From a checkpoint of a small transformer trained on Wikipedia: 115M tokens.
Each number is 128 + 24 x the weight over its row's rms, rounded and kept within 0 to 255. Layers, rows and columns count from 0. Numbers have three digits each. The size before them is the row's rms in percent of the matrix's.

# layer 8 MLP up, 576x96, rms 0.207, rows 282-563, columns 0-47
113:100134111127137141116134165120108135109106136131124099150127108137145180102071118111142123161148092174118129173158138141154122127100137131057102
096:132106124164126116162136102140096153132111111126105134147114140161141130134165151102159128134128101085120153116108121130106171133123125104129156
097:153068151149103137177112113137074152140147115100111136140115174119109100100162129146144135105129114115096158146144141154155146148116105101140097
114:149143128111154161116140128144086139147121103126121143120138089124093147165131146097150165125122146112104085079150136140156120105115115192137118
088:157105128139152153177157112115075125125151150138125125156117110097150129143123127156127165113132143123140118110109093149132143117128095085133161
097:136161130140112126107165107138097095105123142072131119113140113158086135149143108130121107098133144162181145102078122100117110187098163126117124
110:181120154096163101165180120130117168129157140147128153140111137163086160111120092150129124153092116179106154123125139116146140133111114107123113
117:143093206102124157079094127141115153138118131105153101160143155098116167119139141108126179152091120159120113126142135144120105131161144144125120
090:113115126125132139124161168092104146131162158108097123148185118154142110125115100112067124180141126153134103157154104122162136121123127124101135
086:115158120106081164141130113113132091130093147106130115149095130101115107089124138122100114118118132123117063123138117126086179121156110075075111
081:120180148128121165140133142156139101151125166122156125094073128088082134138123110076136131103112124132052108139142118126120153142145094138168119
092:132141153146139140091129123123137127118096137123156150077125140143066098117169090142117125122079117134136096109185135108148125112142109146108120
099:149114152130104113107151111129117151114154138110126142155148120160116132158123087122127148125136129129112098121140157134127106131113163131171127
109:086121120159054127115138155111106116164124116137123129119134122137102140159115150146147127155111123134125116067120142148139141095110096136162084
105:133126098143155129101191109157120139127123134151113114130104117142116176127131103111142142142125141156140134126100144131140164123143105096112087
113:115182126141110103172142133127138153156136150090136185125149148125122094158145116111154113110163169117135105101137106114162137151149143121116181
072:144129146112135098099124118120090108099145124125100144127124126122128121107141104104152087109142136100145122112096119089118117110135136152108099
076:125135081127137126110100131151102101096115119113077118097120138114153194097110126129133150135129140104112177145136160164134141125146154111082108
096:136106160127119127106164159113142139136138122123116111094159135101103100116133126103133086123180107121117121124119113099095126121132156135099094
105:127144108161151116145112141120137135147125137143049138168139161115179121145108113102115122148150129164116163161118131132136153128118160155138156
098:127150155100145125143146113111141140143080132145117092132100135133120110133155156132162136117107151141134172082175176091120133120119171147120133
086:165112131188175126154139129149097144154080146150128123121155124157105185154135135106144168124122148102107122116134134134140193139101118142125133
114:113165145129136164111118139124096131147123100080142110142147160108104173141113146086117133135159127101141106106102111093127110147119129127105134
109:165134152118144108112149120094115131125125096182140122182135139087111138157130135119103131130126081128100111159168141167111129171164163110113100
100:157111147127071088135123136100105107106156154097094133114158131136145172142137127138104133155144126162155156117110157100127106185126164144205110
096:153065133103112115117170135118119145125141150117100101144190141126145106106137131117147115134153126109140097158123163134143124114086097161082145
087:146084195102126114100159149123139059123143175123128122149056117109151104124145070116135096173141122136131109122135129151134123130104119129089144
094:100111135071145134131128106107120099164153144118160101146182088143165167119127119134125124158087121081188137164138112158161095122145149130119147
095:087157155180157110116096142158050102141131118098158153157190149102128139134099109091144155131104124121135130102120106113169129109167110121130115
101:148120138095096101147119140141125098068150151146099135181168112138146114121083138120154121109158107133105119113157144106146124137135125104101080
096:132067126111120152130147122140131135078130109081102096137133094159149134128128172147134180161118161129141141125128127145136096130116108131135093
105:128115121114119110141116069158106162121155115112068098106128106132134162113151154130174105133133132139104110124140170136126153152084133094135114
114:123157148109107155102137144134139112151168098091170180170170117116142160133135152102134162137118096119113117096146095105144102126132108146132131
089:140149172106147096115111135137139115118107145096138128135099157097118171124110132128097164106110107086149127167131121151123159165104146164114158
091:157129067152136128111118155151139193165104166164133128148149138139127178151201112132143140152118101133140121138090146136132116125106154116166128
093:120169110134112115154138133166149125129147138161100113160149129132139123134142113127121090072131154115164157117135142120156193086156108118114110
093:102114133116131122147111162142098113119103135132094140137118142126176154155152128115107115177143148101154145091153145139109103137121162153166156
105:140143129119126119091136106159151123127092098159118077110131119136159155114083069145111136069135077153130109139116130136171118153129179136110128
123:142131147110165111115137182113134114097105156156125091145150121100113126118113125106143142134125108150119120119108090159155173158152093086117093
103:099150147127107169135134134131128161173157121130151123141124155167115153132158128143147159092130113134112160127092112111154099107145123131135106
109:158131107148088104150143143171083169116122117131126100117091147117107129098159140160098126151190141119126157125103156139175111149096131147122075
110:123112133156109129193123114102165107146118104145094135140145121136116133112082085130132115133154153163111111078120153132138153138146129188142130
101:123084174136132146082157161165134096166202106126155082117149157146103131057140140120145118099117101136150172167130153133120142117120094115136112
098:141134126146164124125153148119107105088132101153159096100132094115134129160147159120123136118122111128087125103124169110158119129155085135178129
103:104135135085097124148169123137124135160148161145063091184113123094109129148108093109141120165128070162106115106130096135135124116147123140181124
104:117063138114119183120138121150138126152163130118131145120141115142157109084081150118174081164118133121091141131133140142156136138151142146116109
096:134135124123129100110178115126117138176157109123133120164168151096100126119177083112119154130136126116160110106090083170131127121113119109112122
107:136142094118135137064141105116101096157127084119127102138119109075111161161121088120153136112135146176134158141105122130106143141138134109093141
107:125126137099180109161127124115141113059129126148114102084140167120126108192127115159154108092087120128146125131103157131123117110125194124097122
113:084150094130125134151127132143124116127113137170107096168132130168169158163112114106131116130118139135129135135165163100162188099151133123127109
097:162112135143084161109129144180127117121164110112126151106112129135120145144141135132139109124163094152062131119086124106125159109144104123180142
072:117113147098133137131160121141120163113131149115133120147117109146131111129146152114138129153108090072080111113148106161169194134131082116069119
085:105111114130124129170116114095101132097106102121119149106118065103126123114128124113128109119105116100131107120123116102130152115112124134106106
109:113156121137152132154155134142138118122082156161187111160150142144178125116160137140126196142141133092134101110139139067135141160151107119130123
097:166146153170117121151121109101111121097093125128136095099120123101118138142146124122139136080101110133117102119105147106136153121170129126122134
086:115127121092183109127121139129135153076080126105123082070113143112135119133123142157181112114081169115137169125160136138153158162147145131118136
113:144145128151092114092082089118090123131088114108118107176116120078125136101164087157137104141091139098108103099174113148135117150112065098103137
078:114098102121170096112153144100131117176095061161130133159115141165151158130154132147153149115116120117115096114105167112105121083118107156126085
096:131110119111082140078123183086141117126122154114115115146192131141105111144157124105128136189137140130131079136106145121129101137148154159134124
110:085109112156090123143137121131104157147096187106142082102127146166151112112151110173153113095178118110116154130121144180141119118119160156177138
105:088137140130150126111135126137118117106157113138126101127125178127113108116136109148086099144082101075127100102095115088091139146090150140158102
096:126190161110126173107172120122132097167141118124117111097128115130124177083123111105077147135152157109187143156100118142181154131157139133113126
100:123146120138118173120125131130140174152147131116109114083152093155124170122177154122126168112125128165139163126154121130150118147089167153124102
092:151144183137143144159146146152069118079109073109109132104107121131128112115115139138117139122155131104098136125161125158120144116112075110170140
103:117102135111128150099131141121127158085180098120092141150111140156097121173163100114105149119102128151138070121127119113148098141099109099128157
101:166109143165134139130114174172121117103140107093158150136145141147149104129108153141120144126047087102130150134155152124126140112137105108125145
088:167146136135118131129112157147166127151122164113099149143144154111159134117106138143168123120095151107153128148112191144135135159102111153137112
100:120120122157119133132094144152142131129130058130155101080135182126171154131093140116089142170137106127066115110103122126127165127159121144122127
099:150091131145129155117114105122133142142143160143145136102184171142180159141142107141139141170121123152128129121150149148171186121142152130127128
108:144122127168066139143137114141109144152161105140120119099121102173110152137111140134130122142166106106100123117111121144110118138167120191145082
097:092101182152129148146145127138158145153154112132107151118154157140110149102117120098098171158133138146135146112113144148105171119122137204098118
098:158157137186112147146153141142139104140116075097162108159078178093122165101161151128103099139095150138115143115078138157113140123110111111122166
084:070157103123113095111067121135127087105131145104134117157079143143091113178159140106117114122129174162129096100141117139146146138162117132142133
110:120101146140104116110166109132123102119109125120100067144148134136137121149130129161130111118160126115115115142126172154137134121116198139121097
117:128146097147105138136176154116097140125153126173140139145106141130138139171163154117171122135166148146128142097116165129119116123115172102124110
110:164095101125147145130142132123108120116096083112145121150128130102146108143097123143141100122163138096128163094092164130129129137120145090169131
089:128101117089111151154142140150117104109159175117151140132153140112123096134086111114113096131158100151108142110094102137129132126147202137148091
091:128127197102101139109141136127106088156101124113144130098094124152140127107130152151111169149138173153110145109129140096131136132169126141126143
101:104101111106179127138129144178137128156158097142071143108139152131121171146132121099151114107122130129145119152138101126122151114141163134106179
105:147163131139096152154126099150117100108139106106087149139166133113121190136110107144146123165101151139144135104137118114150121144123087145123165
096:145120185142105123107100135167092113135142088119135114150144126140113094155151126155134118139151159098142174109129113141130135145100107142109118
098:085144125150101142136131120147076099108139120152176109133142117135105111142131122145122070124129162113134110154150167159142119201091123106120128
102:114138076120082137088124107141094088124064078100109143143112150120090146148123121163138124150127130115117163139157165151152110125075092142140097
088:098099164174119094116137084126119089151181112115152143145174110109117150123125158087140150115098160097092118127130148143122144130136152154123152
101:114096156162080114101141131118128126108113076159117096160143131139130079128132162122138100077052133112103096147119106175151152133129086108134112
102:113194103141113100125106113138123086109155119092145130166104141094181123109133118148129150130125105108110130113131135159126099177155126085159132
092:183099096133105088163132120152122128126122117093123145122138135133118122137158162137094155115128150152118084165137147154113115130146135156116123
097:120175131180125135101111107101129092128093156094116134132119112101104096086160110112141123104066109132148130126137141108110149107136118115117144
097:111092130152094152065139142138129118166136108127149128080159169127130110071128153152159115145128111106111168158150150146183168124126126121116148
092:131123134131130117118160139150125095131113129151115124116135120162120153138121128159165131123148146121100119131123152147078179128149139119209134
099:113148160093107169170141170155149130108133077119107144108100135177119154112116145109157178124131124172101083109146102129121131134143141152097139
085:111113168108135147137189138155176070116137115108094145158128140128160151110093088130136140148113090135101163106128161126102102165139101175128113
120:124137151123115142116159118106123122070147101099158117128139124110196165086148116127121183087144121065078139153135148154128145125140147161176136
098:141136120143124146134122062138085175122121094099129109147169141145104110123169106130133100123135098111135147124118110168134151121142142148123150
093:135126121139108134130139123114138148158160099106124125117112167110094092168159132086171147126120147145093106145133167158105157122108161167114127
080:136161124109113160132111113119133119154142158088103088146098143103117146150187123094124179082151141138142136130083088105134096113108133145118147
091:084128118125117144155121119147153128127137147110130127178152172128135176124104161146128089116120119088118116097122135150139153120102145148142068
120:161103104116153089118152146154180113180139101138115134099130078110133130108142102098124101092132103105127111129132112137147134116141124145104147
111:072125103115139073139125131144112093126109102110132115123149144110082125078141119149117116099086119124122163149163134119117144118099100131115124
112:092109136110112162110099113117128135093124151139116113113166113147138101128142123119139115119103104120116136107165175175106102135168083118174151
093:144126118146144155180111121132127093140102145143108105162164119112123138085125131158122115117120094092124162133168144095146120174151118077129108
074:112128154118127166134174152148132162122137147153129159148147130116159175112131147153111128119144140098146175121118138099131126149122166127164084
102:086120139112140164154072143160091109144137153150148177119165125110129138145150118136137143158120086144152148062142163098146092146118120133128140
092:125158138114107114164125103107142127167138114116146110150102157116132139115153123124111121091121154116150122147105196056083125166085160137156100
108:135094133138139150149159147153102112126093142130107125093126125132058134120099136153128118112127149126132153147141128129156167114205114151122153
078:135125106073165136120124163119124161130136140111101163144124095100103133131095096093084135101172139136112136153122130131186113157128145129109101
091:120129113132092113116130151093153137163110128094124131077143116101134114127120152139119120133092099158167128129162093078115138125135071131081123
106:130155155077111125115111094126142135128106122112133075120085131092134101098115113157129080120145119133151100080110162139124167123143120104115116
111:131132172156167143130108142105152129084143095078168126132110143090136131181174162126132143088099091108133153148147134131138145142128079099113138
093:115118134104150128155103179139105120125128154072132113093070140108133149190147155155123126141111112159138136146155156087150092117103091100144129
105:094080122154122120095110132133114153163134167070113122105120116137101085144112145105121105138079160168157158135135126132149085110126086134126130
102:116099134139127140086171104118092075113120157134156118133133119112126144127112113161117175114152111146136137096116117142126140171167140114141108
085:115093119119144137133127132131131105172122144122081089157153146114080096118107183129125108153134134120145101078116116128139143124114156116132157
113:129093164173125150126141137110148124114130116136119129148066149124109090133098144157182123127103133113152131095104111141112161141127119071121092
102:143098099115119129113112118160134140157111142170098164160149151117111171127104121103114138148079177147167080136127155176156114136120130141156133
098:146146104141119100163109096164142125145109155180115105157166153071097148178152137167142141122122125102154079108110137117153158107132115125130100
091:083120120147142117117084137168119132118140139097137089158114124105113120114164160134121113145100132095122113119150116077125097163133085137139111
103:153133163142118128110076081111126168122122123124134101137120137118123168121169113093179151126107148150088132089110162096100120121113094127106122
103:131144108097133118101158103081119145133106096160138105155152170111123156112171151108158150092144103156102094126126154104136105181154141121126121
098:135141097151103112106169119150101167149175113135119121161118145121120090113132088079158098115147084094133097140128116168113126154109120136112147
086:118094101120110106121119161104149111122097124077099153114166147131142189166144082116124116107096135108111116128201104108142105101109100130124135
102:109119147134149103110103126129131096112101101141162097101122091148117099160147135138100125094142164128135124085160143128121141148151112131147102
123:081142152075153124105119151106186110146119089128151112150082133106160157149110163139117150153115142122111143140133154079119106135154147122149130
099:113154129124154131125127152118116166167179149091107134100119127069143128153116112154145144145150137136147093173129123102164072118131113143123145
089:138135101117143146157141067098111071128167113143152116153133165127111150120085143134127134127126114096151141107111145129145130166103115167152138
106:087120148109117169148104120162177141101134132100082126131138086112111138133141120141119125087142084157111131112167082120151122118145124178106134
115:093137137178106128124111149174129156101142073139110148132150170135143173110124187117138130125133164142105169121163162119165107119109136154145143
091:129141129106113143157115126140162141128110089145149103096092107109163152149132159078135089108144149111106155089137159114129151127090132159174120
104:099086132176123141147112141107115082124112144121098114124171094085109095119137120152184121112161085132126126137142150152146105120099124111115105
111:130127135145103097149137096105105128131144151077108129099163143097142174124140134107131177121142103096089140137093150123136115153100107142128136
097:135142123150123068118118156090101084090140142127148120153166139104199143191147091150109138105142169130122109152148132103138138126136115129159107
101:135127156122101135142153128106132116081136107175124097152111119097135083145126118148132143094130118140132136111123131111172135128138159086120101
086:144111145099107136118088177136105130134168123136091129126153155162143127136142114119154105133152144141132147142189127115098114184106153117134168
104:124100114118151151167138163120100128150138161137122143068123135142127144147080153114138130152131113112160140111093163156132151144106135145159110
093:121137121166142138125175158122121159121113136168157097140114156142137146143133116122136123176130136155123151140105166090116126099131170173149128
086:125112123150108161129140133147133151118113222129125072152137122125142125114140105123074148133121155144134155090102116135115142133085159138178127
116:106091170134147112114123138155119113100137117118126133105090137124113105138086086115088105149124122167091099165126153122165151154090110145125116
098:123127152124086130163156160198099109118118143080159121110102136139166153123177124113132162134132118105151141133147129122113102117144107189116127
081:117119136110132135136139137106124119123115117076104128116135109110158177115133115128078137138146114148131113107149122152143134158127129151133140
097:146121097172134154132130170124152143107127093099162138203136170176157123127122147123182128111171170134162155101125091148151102136129110127103159
102:129125091106147156149100147104099163149101148125092094126172146120147117163118122176124156179124154119141148092134116103150116087128128142152112
097:110121089127127147126098107122097131154117110129130137121141167116119149117152145139102097174131117072135139139146120120140119124131077144118139
098:115106125110106125114105112134068130174119110119071136116104135140145169099107113116117188149066158124164129149145087134111173129132119095123146
088:140133107143108164123140116106116129125112107105105118105151090129105088137142135157141106166128119188134142127160110135154125115139077103142118
106:100142120130125147134076096145145134101138130128118113152137168106136123066143094141123123161144150155112099139147131155117126125081126145170130
115:105086146120100082106102119072089122143123113142121113127097135150138127101142115159094110097104107115120099099173125167101109166152121151123144
101:143128155118141099168147112102131144177144142089063090135143149122148128129104095133104167148104109146148110159123127132169157121111128136130098
086:162107126157114115177180151166123088153094124110127131144129080153131140122171119164134144159149112124150150111140184120137097152150093131113135
126:119144129129100154122145198103181107096117116097147139097132112074123132092136150123149149090172124138126108137145179100130136148147116134099104
110:108126096129116149141157163086112126098145119137111156092108102121105141157151095140127073173120155150106101109125117112118135110160140105171172
096:100147124115112102117072131141130111156163127109092152162066118132150095128112109167098096102120144135166077135129126138116127136154122127132104
093:114133110075124160140146124140126120112139172133120128131162146180130160164110101133108114138147077110154133147137172142129125107075163143158081
104:100144106132123121068066079135162114149180103144143124104117142130122112119093116175152134107111112166125143101120145147147132108142145088135148
092:125133128124133133158064128139119119141179137073106106154162174159164102143135110132124145163168171113139131101157148131143139109141133127174141
101:125127151097036153122070145133146116104167110122128153152113169100136177113133133126130138135128196128096097118142125131121150102125114154127151
112:154147103128141156156195127144114127127077131131123110149122156178116128120130096154120118156102188159163170120124122106129152141116148085155136
092:148110141063145125138174125109130153123141156149095122124116135177114159112091078134145084129127126165111104119134144116136152162115140152124127
099:130135130112102133128106148074115097127129141104171153123094158140088111134132111084117132148145125138094140128166141125150138171097176137123191
095:079171139174132115118097100142106132155142084123127108123133107123102179147139132116144142096108129122172114148114152154154104152120114117086089
122:089140139115091144148167166151111173104117130105145067110127151155132101109153144183157136173122138110139103135146115110111111095127151141176098
102:132167167150113112118108188152129096115115107097108133130145116133140146119155108127100165088188123094115105128147147127134100134101124151131136
100:155138121162147081109079146141114145132147139182136127101120159083134116109140129143124126140137119140110098125100126105110143137163103118153069
128:085116115142118152158081147120139126113150112152106101156093116128163150125115124143142130100139194112145080141120135149116106145120091133131117
115:124122143132111115126097140139129145124162124209122069148125131163104152164118114119158130096151110119138121134125159154128168121161134099102133
100:086101146163123131129127163108125171152135144112152102159115129152091155147145140147079076149141117150112143124099108177123145127126092133174123
093:113127137126165121143119118123158124146156099121126114099136123099079128139090125115144159101132116130147125146138167076146128144149113116080125
105:137147096128115123128113175141143114135173138122143149169129128129120146138169152107102130123147130098151112131113119135128130075131102151188141
099:109121091151088110170113137183098148100090162124117126137145136096120151148151091147160121118149127152137173128099117133136181097149125124104081
084:169104138086169164129071152084095162088137099112127143129119164144115139160114102102119089143136150138151125062169151116151116146109116121136133
096:134121129119130146120088107117134141115134123162085139109092129128099166129132107181161148087110107135169113093124107147149127186092096120180104
089:134136098079096095090088141127142134144096142115114109117121109107074185138077088165129119129099113139111129098157148114116124090118115140149128
092:099132138166154157126132102135088117153139082102089141147115135107150139089131123142122095142103128124123161128155154136123097147121070152138094
079:104105104150145115083174105107156135112132121131112098133128119096169135128137093139167120109105114146144157146092114125129143160159091086133102
109:138115157103075109167150133156082132156115091131095107129095124145112137106138117106164117121118139132105126126153110125130139135123137066127148
086:171132117143144148117168147112138125106147143143110102123124159124153132128129101171138134130148150128149157126126199170165131147119133119116150
113:085193117122103155148122125161147092097152119115137090128185162130153111112113138125126146130119131132124132123124148135120105124112165099113156
126:121117120111114125130126102142125099159115135166109133129133104124134122140098108141118150134116109117128140149122185181184166122150162113128090
106:094152131098094137185121099138155164140130097124119123083098148111109159163154132121154138129111077148101102057135116118111125140142135143133129
109:156069121135130127105078109091144137120138118141126107121139141119148132153117123142130133150128135110102106111140112076174134145135132133097113
059:124126100114088130135125134081105081116109119128098139123121146118121130112128119125170123177136162168167125123199145121121141152093140165160129
102:089169128166129132165155102142102152131091110165138160150138135107128138160150108102160117117127166080128127111144155143170140097118133084131155
109:120069143113120162078128152132129089089161135096171128096157114121126125143132133127152149183083117161127149128154155106145129142162097130148148
110:138112178144094154156112163155109161110128097129120133103100099147125165105130133094110135146132142156114149121145154093134096135114118146134123
104:128097099135167095124109123123081096132158105126087140147158168129118130167112122089154078145133136145139117110121142174116152148169151090090127
087:137116166118176149127111157119097115150098107114144152168120153087117164134153112098108123105137154128105159103112106134107131110090162126125114
118:100111126123098145129169129110151131108097153139159130109149126127196102112123122166150122126123112140156111122119119102137119110136113101162087
110:102130136116158123133153136098139103119087177088135102122114147144109099159139109143116112125101102112181129147106176125133122141130165166082065
101:111122074128145133123116130148093152150089111081114132086153111123133123141146133159093158115132146120114145122093117105144072109111125130104096
096:108160135129106087145143118166084143135099103109130137139167155127083124111126109098057141155122120123139098147144116142186140095151140113122126
099:094177170128171147107126130122080137129150139086102146111103141102137172131098120148165138129129146134080141150102148129148154120130074122137126
101:143116123105122125091173121128111138136128154107138102138141148106098114115097091087151106134158105157119148114120126128149128135162119112140152
108:119119121167129145104126128167090160146139125159148140106182132123141130093096124115154099132077132090120123096139154101148118159115145091160157
096:114107150121134143139138151153105135169131156129110195159131175126120130153139123135138143131155161156124138134137182131166123155126147160138109
112:150085135105120107135140133168158125110139092121088122113165169197151124110143104152104161150123151122125141111130125167128161122108133098154132
093:082101188124125095089136088150145116102077091130140170134130154104153106082159129133122151168126118131136118124113135118148142118133142158085113
096:119091128145150145150107160161134146113149099158132118144136138110114129110112167126129162140078131111093156104114084111118105124126132065179133
096:091171116110164134118109137159107084109131100120144101120112133133163141097119133110105141130087145073145126126076128111162131140121087110166153
117:139123103135112133126176128124150098134096147149124147175145132125106141152150134087125151107102103106132139110122121113120094158112098125154142
123:143097126189101101162150151133099103129165099125122072146139131100121132111149115129134132159097181150129137138076162103110122152091105109159140
107:120129118117099137129128174134160116113152099151082115157078095133146126109131167127131117091114122124102166129119134099143173167095125083127090
085:094136172106080122139082151127148165114150092135120118140143147131134154098164124183111109121113128157129147138139137157186129146117116151108166
101:103133120092122123106119116144141116106171131120132152150105120121086150107095142080146131120110093128126168107154159193135144096123128144105143
105:132137159122084131098104140141113149129194081109123134112152122108119159135158142087139112097085145086099105136148100155153096138158073129143151
092:128150110120127174135135145074167134103127175147140092081162112168133137120145130136147135131147125152159138152105154120152133137154139135112122
094:164101164148092110103126146131138136173116144089089108118118142127116136094114135140143162155075152119101104139125118120129114105114097124137094
089:093109201163145136147143139100112146128060145088076112116146145108116143127090147171141154094117108106109123132096152138148120110163176122157083
091:103091118113100117112159147120120105139168091144142130127117108158120116119091117101129135123097109096114146123127086152172131113121159155108157
087:096204131115142140127141131113165139147119117176108140129146157124191074112172122127120116133136157144097145151073184140122100113131130127151111
095:170124096125150135098135141118057159107110133130137152097124190107122148102183119140116128121171175110108119120096145130097134163146138108131086
108:134129139139096162128114107112080128124130119097139160128120144113145154124147141154158115134110139144128108162147122145158109113165137128139157
113:111128121149105169141128152108128100140162179116161112102140128073116137143131115180162137142164104141138064140157131096139152129167077122157096
104:141159115093136117138167152129143146104119112105125144166113138094119120136117122108141140147104152143115116125066110143143154165109130112143129
086:120124120131149107140101086173129120167102106139113113162136124116080114152162137084115138152108115131116090102091145162136169147105106135148150
102:059131140106135143133126140123113100122107162095112139111150188113130124122148141144132082113130128139114128133129080094129094126163118157112134
091:117081186128150140123130128102125114121162180122136094130140140132165099099109134171094105140130094127159135156129132133139121110121134136127105
097:084110129151137109132122126104118113103084158115143122120147150139146088118127136124118126127079131096168104108144112068119154110080139127201142
092:125134118107097156103177171082147103143118123107120139108158157148173123099114156123181155120156139093197139097129096131150161144105160137129127
107:125143086113164093093158154129137101173131130095111139148142112121115130136114148128113115157120143106117138106153139106121087116115099135128139
097:089133114159122087114146150134157102108107148113123150134063139118135121127144137124145114092115118122112112150136158103133125132126082141123111
127:122142184126130095119141115093155128099177152150148137133148138102147106127155125119162113163117149133106114123122123141123125131112136139158159
100:094114135149100157070107064107114098113136099134145131155172142120134132134152090109165103121126118150150136138087166123145112161098106121148144
148:148127134145132154163170145153122119150176133144150131131131150087133145125146116131150117156130134096144128163177132140177090149123090106133140
093:126092168134112095094123127150131120109119119123109098143146141090165135126108146146136109168160079120142127109116123100102099090126095133109106
097:133104105126109165125120141102121170129119105146159156088116121147182112120116087145106140131175128129137151114086102166141125130140149147140157
096:106093162112121148170154089105113137159111140144128132114177114130098203082127119130120138157108090148162128139119135170132149094131163111125123
080:134113163106195106086149085113164103110137117133161137114148135108147101141158111151125124121130130131105112124159166135129151156139092184115123
104:139135143126109129108097096137089096179117143125152129154133154129128171153138167094094137173095130120161150081114145105123174127098127108156083
101:135097131108144080136096145106164130128156154159168133094168104141148111112094143126100116120122099136143122123096114078131161179114125128111095
086:098141154146107161117130126096177188137115135118096112127129089083143133121171109169157127095136121131142132111109122111107132092121133143135125
086:114153133066134191138144147139144131139120119147088124158135117143165174172113120122084087084117132151140151148101132099144103126150151151077121
085:156152148120147140156145139099132124127132143094114121155146151105141160143108137133150097157108135116134132141146110158151144103140136095160188
092:138108152128113112107115137103136148102161136125159089111115135128112138082132142154107116155136155163167209104129113093157122147138132129114140
088:102097152203166160152147122124121146095157087139121131144125156104104092103123084149124122094159095124111112135112135108078122108129123130127123
100:084083108126116112093105108121135131090139128138090095151121110095101128115103119146178155147101145094121153127134149109126160129182094134186124
099:138104128134147121119167097165083128142139121116124119145145120075129116097119111126156077099092133160100157131125126153121170120110144095118108
094:150118149102096147153120153133167122130144097118142101113095127132132152161136160076071110119136119139082129164105163123143158156140116159129112
087:131113106145118137131142132118119151138134165126088111166160138163084104122119108139197109138191135153139114133163134143125112124097156127139129
101:124119130141144135093108138136121134142128102141119095174118103118105113138119090092137082149153155158124119138126143117102121118107105108166119
107:108108171131110164116140156152123135087135169129152119108194141127101121108161127128169163142113123116114113124137123130132121117109154192148111
101:132080151125142149106144166153159139098168119102139157129113153133145149102145141135096107143159073135104154137146124160130120150164159155144128
099:133102128116113113146159155147128156150132106122173126120099133166109149136138173126105102098109103147111160154154148111159172157171111149124085
088:118107092090195112118108090111121115142119152148115141151131113119130157151134107144149148180148134135124139115089129074148114095149140085163139
114:116114110139131105101129117095092127150182133138151122129123155142162118117168137069139148103117085131150131101150147118144105135141100107136131
089:180153122086144128103124153112155133089126147146093146156124140127105111148138171104167118077114127169123161127159120124103173175123142121131136
121:157079149133120103113166135128130107194181122149125137148173131157187153132148110136150148146095135150110110124125148129130144135102187139146085
101:163147153136149104103125116139157171109112175127116127143135101131088153104104119120088163129098074150131146104098132119117163193125144097081102
109:093130134114128116130101156137141130140141101157153115104110147151140107108164121116147141168116123109072146114103122131155130096137150129120158
120:111096144125133080128105089099117125105089134119111127137120096136104114089091147103130120091120111097128089154077123088132127114119127115108104
115:106145141157144115167150110150127076179138114135153102146140118109097120145118118142090138151097103101092115106117195134131140092127067107098143
124:089139166127108165156141116155135154130116157091145084158120153157110125139126146139151154188081138145092134118122135135095144125156149141159111
109:135139098158170083080105161161085148088155129119125118110167134140128108117149121123118069096088108106113144131116141138118142170153100158113155
085:136136135108157129105106141150160174114077129137097108150098088108136103114112153090101120135130121159076152095114120103128140132141124134076151
090:166125157152119175106049135131090135131133141101130131098145154075187111105112139140107130150151125107134170099152117091144161128114124166108136
092:125094150143141106117093109139118073085152113144172137092118118093092124151148161087123137115089106119130133126116167067140115171148115086132110
096:098106103110145139143098083101122107112122135111115139140150119166150144122155080135160116124089118092112187115158146151095125119129135132147133
103:118128122102144157124115123103156118168128123139136132099127137098126171133134098121120126098136113122128121114109151139143138122171166142150147
083:117131118136131152113120114133066068137107162124143108139114122101116129132140096136124128124071148137136115177146121133167142151156079095147119
124:162070124165113113118106133121125099091131109146146153135138131136149143092089071113151132151135131127146165147122139171130124159153118101152079
096:184141157133183179093123118146100136096165101079126101109116151155147115185117145102120137131150123115122110119115140131131146138159174125121152
090:078131151130132148108107108103086146134119111154142089140123095151127163155154146157101110115097091161108121147104154138151080118152122145143094
110:101098099152137173157117138112137082148097146113095091109147158116090081110115169136133076113093140172127084099110136096112124146145137162128182
104:091143131067154140105151141143104125130152100103136134143110157103105137115162169118141121141101153158122122154143095162142072109144126173156143
097:147127150139111164122154110123137096148138108126130091077138130120115117158118142116091110134109127132142095107129114142143124138170118086115153
100:157119179099154146145114184124099161164149070114139128109092111166125134129120120121122128081098134097116110132152158120124130103140106143126100
103:184076166136098084118111113126153152110132127133103101126062130106140135118139119132131160122161138134136162116123155155124162119114172111145110
094:153125120135114136121120137122074059140122103099125135086122132144178158160131111141144146114148137136111099096130144122146102125133159175097135
104:149156115118110113129105124149127116090140103130099141098094128087129106132099147173127105141151138155092130128158150148162133141171124119115133
096:118118151157127112180155096116097071102083110132133134110069088140122187088127121133105137139123100157115114110161131155159115144129117148146113
098:100134161151140143104119182178156120113137161145158087163133156121114135136127121089128140148105075141114137106123123095124132137115140124115150
099:084153128144072157156125126156141122143135056106125111132143149109148172109143127106108119141130136158111087141171136159101093118101139138131161
105:111130116154138139127125122152160105127155100147163075191160168110102168127109120117109074136121152112086118118098133156116130172158100104098143
100:113139160141162096136166146136140128150173119154116152120127121103135127122084121105097079139095088137136121147141165126166109128144142173094125
117:118122140137089156154110144096157153091130100134186099152086151109183130140139139137126168095133126088138102107139144116121140131160108148121135
081:111114149137131116113155161114116127173103147116145121123103129146125147129125144120093149137167079142165152131140112122162159159084125119118151
101:121119177092136120135114121108115133131138131097101117132138123151207107136127129150112129168160187105142119077124144116114098112128141146118148
098:115092168125123166153124105116115117128146163125132175124148117096157125082134131117091127147130080123135100094149120118123128124165130124171137
098:145158157104150131087111115099116165124135116156148123165092150095150146101138134159135109117083135118085079135159139147129122103106120130141152
096:111158119099149121114088127127100140106117080154093117129138131091098122161144093153153110143122133185131117136136130151134121149106104133131134
082:092129142142107108135093098112157176104092122133134155129126120146111161129138109144127136111145134133154096102172105101109127146135130143163125
111:106139132135117117134143119116157123166141128147177092113122116150145114094142132163190124135095115153133101125151164143107169123137131156148100
099:127132104131200128129125111169106112129107140145107119134151141127124120076114107135103148126129148136116111116106112182142174137128116104085120
093:171101125142140104135147153132131116094149116095109134151140124139159175112133122146101117116133155139145127068116108113115117120103112143153141